From a checkpoint of a small transformer trained on Wikipedia.
Training: a variant of Muon for these matrices, 254M tokens, 3875 steps.
Each number is 128 + 24 x the weight over its row's rms, rounded and kept within 0 to 255. Layers, rows and columns count from 0. The size above them is the row's rms in percent of the matrix's.

# layer 5 MLP up, 768x192, rms 0.184, rows 459-475, columns 0-95
size [ 89 109  74 103 111  91 106  99  91  99  96 106 126 107 102 108  95]
[[115 112  91 143 132 119  71 120 146 158 103 106 152 159 122 117 121 162 146 138  85 133 123 102 107 107 156 144 109  79 172 132 123 106 124  95  93 121 117 102 162  84 109  92 121  93 129 127 138 139 127 125 118 111  99 169 170 150 119  94 140 127 138 131 145 122 102 114 138 155 158 160 149 165 132 102 119 137 118 116 123 108 138 103 108 101  80 107 116 174 100 111 152 121 116 136]
 [117 101 164 105 149 128 135 138 110  84 100 121 122 157 150 125 129  97  89 145  73 130 131  90 150 138 108 129 126 119 154  95 126 147 117 121 156 154 143 101 109 159  88 151 165 162 130 145 127 118 120 144  69 142 120 115 114  99 143 129  97 103 118 116 141 160 140  97 179 119 112 139 117 122 159 134 116 125 179 136 122 111 120 158  88 159 159 121 103 158  94 146 147 144 140  89]
 [126  88 138 157 129 153 103 109 125 131 155 151 142 113 125 148 106 149 133 119 115 124 104  96 133 146 123 105 153 117 134  99 143 140 118 144 116 118 135 116 120 102 156 144 200 133 161 146 116 146 136 108 126 115  88 123  51 126 159 134 137 102 144 151  97 125 158 114 118 191 180 151 122 118 153 154 126  95 153  86 154 112 132 145 119 125 108 148 159 167 169 155 136  85 158 154]
 [161 110 127 181 170 136 128 142 124 132  84 117 129 130  91 122 152 134 122 126 120 115 120 153 108 119 135 135  96 121 160 103  94 145 131 131 171 114 149  94 120  79 165 129 141 182 154 120 147 142  94 112 127 130 143 136 118  86 135 135 161 136 136 107 134 112 126 138 134 130 160 133  97 151 117 119 132 131 107 110 109 169 106 130 100 141 114 124 139 195 157 126 127 136 110 152]
 [114 130  92 157 125 128 118 123 113 131 145 124 134  91 179 119 120 114 115 143 165 124 120 111 163 114  74 116 121 146 115 123 142  82 111 113 116  73  94 178 148 140 140 136 118 125  89 147 131 150 171 163 136 130  98 130 123 150 119 107 103 100 135 126 149  95 109 120 129 126 137 135 138 115 113 129 126  82 140 118 133  73 153 106 111 158 136 139 135 150 118 158 134 148  90 118]
 [107  86 121 160 158 120 138 118 101  88 126 144 135 152 128 137 138 143 124 137 156 163 116 138 124 111 132  68 130 128 141 149 157 108 137 111 128  76 149 154 139 119 151 115  80 146 103 129 111 159 103 133 134 100 112  75 177 133 146  81 128 116 121 137 109 117 162 174 169 182 108 148 113  88 161 139 131 116 147  97 116 161 108 160 133 153 144 144 152 169  95 136 116 131 135 129]
 [165  96 125 154 143 167 140  72 135 154 130 115 144  96  76  89 141 125 138 121  82  92  89 137 173 114 127 140 103 114 119 191 178 106 110 123 102 123 146 157  94 103 118 103 176 143 131  80  81 128 134 125 129 176 123 124 135 131 158  98 129  93 122 120 136 131 174  99 133 100 144 169 146 138 107 145 126 129 127 144 150 122 116 122 120 129 137 103 150  95 100  63 122 124 159  94]
 [114  84 103 141 116 117 104 106 165 139 139 160 152 138 116 130 117 154 127  90 125 154 144 134 130 122 133 129 166 159 111 108 109 184 125 132 149 128 133 147 173 107 134 137 112 156 142 113 118 137 143 112 102 174 145 149 112 108  92 121 120 119 167 151 132 143  84 147 136 128 127 142 175  96 139 147 119 112 168 125 122 121 155 116 100 141 125 129 124 157 124 136 109 120 126 119]
 [ 88 144 134 118 151 134 174 136  92  57  88 127 137  99 166 124 110 123 100 115 116 127  59 120 110 116 113 105 100 125 165 122 110 112 133 113 145 106 127  84 151 117 127 118 108 127  96 142 170 140  85 121 108 152 109 115 107 123 127 120 114 112  94 119 146 132 146 149 155 115 167 137 116 154  88 120 135 185 128 142 138 120  98 112 124 125  97  99 123 111 124 119 102 127 155 140]
 [132 133 146 115 129 138 102 139 132 106 130 150 138 135 172 150  79 136 115 114 126 157 122 109 162 138  91 102 142 136 151  92  93 127 172  85 133 146 181 127 120  84 107 149 100 160 168 178 114 180 145 172 129 123 134  97  80  99 117 152  92 167 101 135 152 142 102 128 150 118 157  92  58 170 141 113 127 103 137 148 154 139 123  93 128  96  88 117  85 109  90 103  99 123 120 138]
 [118 137 155 102 130 184 151 103  97  91 131 104 131 159 108  97 132 138 147 127 135 155 137 118 119 114 151 146 147 154 110 136 114 151 117 138 134 181 170 120 139 162 114 152 114 104 118 147 145 116 145  97  91 126 127 134 148 134 155 134  85 157 140 132 138  97 116 139 138 135  90 108 128 112 107 130 110 173 104 144 119 146 143 135 153  68  76 127 132 108 147  90 136  98 126 142]
 [129 147 112 134 127  42 128 150 144 122 148 146 149 116 127 135 172 102 113 129 114 152 125 109 163 154  99 114 131 134 150 146 143 128 161  72  77 134 172 156 112  83 133 108 128 114  98 118 156  99 116 133 122 130 106 115 138 131 110 135 100 147 151 163 151 169  69 105 140 128 138 145 141 128 105 111 111  76 132 126 129 148 138 168 123 148 164  93 126 148 134 152 109 101 120 141]
 [125 111 130 146 129 114  95 112 126 138 139 157 123 171 134 151 126 171  97 142 115 137 111 116 111 118 122 132 109 172 134 130 128 108  98 116 119 190 154 142 107 166 117 135  91 156 144 155 152 127 146  92 179 129 161 143 118  62 143 119 145 118  81 124 121 153 128 144 144  89 147 140 119 118 135 101 146 113 162 116 111 122 118 153 124 101 127 110 181 128  89 127 147 109 103 140]
 [133 128 105 146 105  97 115 122 143 147 108 104 114 142 124 104  93 146 153 191 150 121  71 149  97 112 118 160 117 127 150 129 160 145 147 164  97 122 147 108 103 128 108 130 160 127 107 121 167 119 146  96 145 140  87 111 128 127 142 145 116 138 157 143 155 134 108 128 189  98 158 132 115 142 143 101 129 117 151 108 157 146 121 101 154 118 145 171 144 109 150  86 136 130 122 150]
 [157 151 128 139 142 157 111 178 113 115  93 111 134 165 104 141  94 139  96 139 157 136 123 152 159 134 136 139 124 137 141  84 135 104 151 141 102 147 168 129  62 142 100 132 140 131 151  99 113 147 166  85 120 120 124 156 131  77 125 121 128 134 130 177 143 134 154 154 126 154 119 129  97 141 158 114 149  85 131 147 137  75 135 156 115 145 111  90 147 127 107 146 108 124 139 136]
 [132  99 102 184 106 107 106 103 146 122 122 119 144 103 136 132 111 153 133 142  93 126 118 104 183 164 109 124 145 129 155 162 162 113 130 102 103 142 125 141 108 124 136 121 154 160 133 134 145  87 139 110  86 104 151 112  76 115 154 128 129 149 140 136 159 115 150 168 135 124 141 117  85 127 164 173 193 144 107 137  97 167 141  77 178 140 158 148 182 138 108 130 174 125  81 107]
 [154 108 129 126 146  91 122 114 159 142 131  96 149 158 102 201 177 142 120 111  91 112 116 104 123 124 122 113 128 160  73 137 186  80 138 135 143 138 124  98 108 107 128 149 161 129  86 113 138 113 126 125 137 135 137 138  96 152 125 107 159 168 122 111 117 124 118 145 106 162 169 106 146 165 113 125 109 144 123  99 140  89 144 137  73 124 127 109 117 130 180 158 139 135 140 185]]
# layer 5 MLP down (transposed), 768x192, rms 0.0851, rows 459-474, columns 0-95
size [ 92  99  66 107 104  92 118  99  86 100  94 109 126 101 102 106]
[[104  88 118 152 150 103 120 159 122 129 137 113 133 119 108 153 159  85 114 155 134 115 125  77 107 130  67 148 119 144 143 145 148  99 105 130 210 146 125 180 136 116 103 136 128 148 113  78 113 112 140 180 131 154 106 125 120  94 143  90 153 147 101 127 129 113 141 170 129 145 135 130 113 150 105 130 128 146 157 124 174 164 128 163 124  98 148 116 109 109 129 117 101 145 175  98]
 [147 107 115  76 123 135 142  95 127 160 166 125  86 103 123 141 124 160  99 122 148 128 130 138 126 101 108 112 141 180 129 123 188 151 160 132 134 122 188 157 136 114 111 122 108 129  91 163 153  99 120 140 163 122  99 129 147 165  91 136 138 123 127 150 125 146 122 138 165 108 165 147 137 152 122 137 117 110 114  98 134 152  91 127 122 144 116 103 104 117  97 116 118 113 113  84]
 [127 146 139 110 121 128 148 157 142 134 123 149 101 142 149 107 131  96 103 123 114 158 113 137 125 111 114 144 110 135 153 118 135 140 127 104 132 195 139 144 127 121 137 122 136 147 106 124  98 118 105 122 168 123  91 110 129 127 129 139 128 129 165 155 174 122  87 163 115  96  93 151 169 151 112 116 146 137 109 128 116 149 142 133 132 130 154 105  87 103  64 113 137 142 112 163]
 [104 109  93 118 129 112 146 140 116 114 101 118 170 112 173 104 152 160 114 143 118 132 122 157 152 113 129  95 142 106 146 168 145 122 143 165 180 138 154 142 114  80 150 108 145 113 151 120 118 171 126 144 125 132 127 129 121 156 137 133 155 159 104 177 170 169 133 134 141 137 154  95 109  87 145 109 150 130 107 109  99 162 128 110  91 110 166 157 126  89 176 115 133 161  97  91]
 [147 122 163 111 118 122 132 170 136 123 129 157 157 133 107 109 127 154 100 119 133 132  87 156 148 157 146 123 156  96 120 128 116 168  97 161 143 153 131 161  86  78 134 147 113 113 127 154 129  95 167 121 149 103 134 133 112 146 193 158 127 108 151 121 153  83 137  97 131 128 130 123 109 138 122 129 121 160 176  65 131 144 132 148 183 145 201 155 137 151 150 139 125 110 135 126]
 [110 130  82 143  90 119 134 137 136 124 106 129 120 128 125 105 136 134 128 104 116 118 138  65  99 103 124 135 132  87 143 122 143  93 154 171 158  74 128  94  62 108 120  97 119 131 119 148 161 134 114 158 133  60 132 104 106 161 132 100 140 172 152 114 126 125 123 135 123 156 132 116 112 126 101 136 130 110 144 125 165 172 124 149 154 166 126 150 132 131  79 104 130 108 119 154]
 [141 146 123 120 106 148 133 125 161 118 124 163  98 101 124 119 129 176 127  77 110 149 167 128 149 124 139 132 168 113  75 124 106 119 121 175 143 131 135 146 135 114 126 102 139 124 133 101 147 141 151 118 132 148 143 164  96 154 114  96 176 135 173 181 108  94 113 160 158 158 140 146 161 141 119 136 124 128 178 131 105 144 111 115  76  82  95  96 108 108 113 197 141 127  83 105]
 [153 156 148 111 126 130 100 110 115 139 112  90  83 124 123  85  89 126 127 145 146 145 112  98 119 105 164 145 138 114 106 125 174 132 158 194 129 114  85 104 152 106 106 131 111 112 155 157 159 107 159 129 127 178 116 146 113 138 155 104 113 156  85 116 102 156 124 100 115 132 147 103  77 127 142 116 131 118 138 106 127 138 156 114 180 149 187  71 149 158 151 127 171 100  93 138]
 [105 131 137 103  96 103 161 159 126 141 108 125 143 154  77 105 107 108 112 127 158 152 119 128 154 136 125 136  98 134 110 152 152 132 122 121 159 122 145 125 130 134 128  91 115 150 117 127 136 149 109 115 121 126 146 171 159 137  92  79 102 141  71 132 110 136  89  90 107 160 174  66 140 101 150 133 157 136 121 138 117 120 109 114 129 100 140 152 132 130  95 161  96 113 116 109]
 [ 97 121 138 144 130  97 133 143 119 143 117 155 127 103 169 178 131 102 105 113 146 143 136 133 140 132 154 112 148 144 110 162 114 131 144 125 116 102 120 155 216 104 125 149 166 127 121  47 110 136 127 146 124 112 108 111 114 138 145 110 115 120 113 151 101 111  97  73 101 143  88 133 129 149 129 148 168 146 145 103 185 135 133  96 131 112 108 152 110 126 158 126  91 152 168 135]
 [136 113 122 102 147 120 159 100 101 134 150 139 171 143 118 150 124  87  93 119 110 116 130 117 113 169 145 111 108 139  74 135 119  95 113 130 149 121 108 140 125 159 119 128 141 129 171 179 134 122 118 143 135 123 135 119 141 113 107 148 126 112  88 131 133 122 134 132 118 133 152 149 136 112 132 137 164 131 130 131 145 100 147 120  99 136 134 146 137 155 101 170 140 151 103 103]
 [ 90 123 130 124 107 135 125 121 121 140 185 107 118 130 109 143 174 108 135 137 102 104 123 136  71 115 147  94 128 139 145 126  84 129  86 156 140 135 149 119 127 135 136 117  95 152  93  87 107 154 129  94 133 170 132 100 152 147  99 129 138  96 123 137 115 119 167 156 150 127 117 145 147  78 113 115 127 148 122 147 123 163 113  89 119  94  81  91 143 140 106  78 152 133 130 193]
 [144 191 133 112 109 131 116 107 156 113 175 112 178 130 106 117 122 125 118  79 152 134 119 122 129 148 135 114 129  90 141 109 125 117 157  81 115 106 116  97 116 135 131 115 108  96 136  94 153  99 129 148 125  81 120 175 114 148 137  84  88 160 128 133 115 123 165 139 122 121 121 157 150 145  94 163 141 122 134 142 136 100 108  87 151 131 117 138  87 131 146 144 127  80 146 102]
 [126  89 137 157 101 119 100 136 189 117 120 186 101 123 111 106 140  86 114 132 134 145 116 151 109 154 129 134 121 102 131 124 156 125 145 131 125 164 119 133 169 130 113 136 135 122 180 141  79 124 136 145 136 117 103 154 103 138 128 143 125 129 127 125 107 136  94 140 106 143 107 150 137  84 128 133 102 117 140 159 143 134 144 156 146 141 111 116 134 161 114 142 116  94 164  91]
 [ 58  79 157 119 108 123  73 114 161 129 117 150 145 134 175 126 122 168 163 112  86 158  97 104 137 142 108 100 108 109 135 103 101 130  66 155 141 115 102 124 118 143 110 124 107 131 114 114 156 172 100 140  86 117 133 155 150 185 119 102 154 113 104 137  75  90 118 133 133 140 137  99  93  70 145 129 122 162 134 119 119 134 163 112 142 132 123 136 125 146 155 128 129 135 102 138]
 [127 153 116 159 124 159 133 148 121  82 109 128 108 106  94 128 124 100 126 108 114 123 152 141 177 132 133 133 138 103 103  94 120 146  91  94 127 143 120 117 139 125 133 124 115 113 132 140 151 129  80 137 132 132 111 111 132 137 125 107 153 100  59 132 126 110 123  90 125 129  71 147 152 158 114 100 150 103 144 109 127 121 120 126 116 182  79 158 103 154 141  98 148 133 127 135]]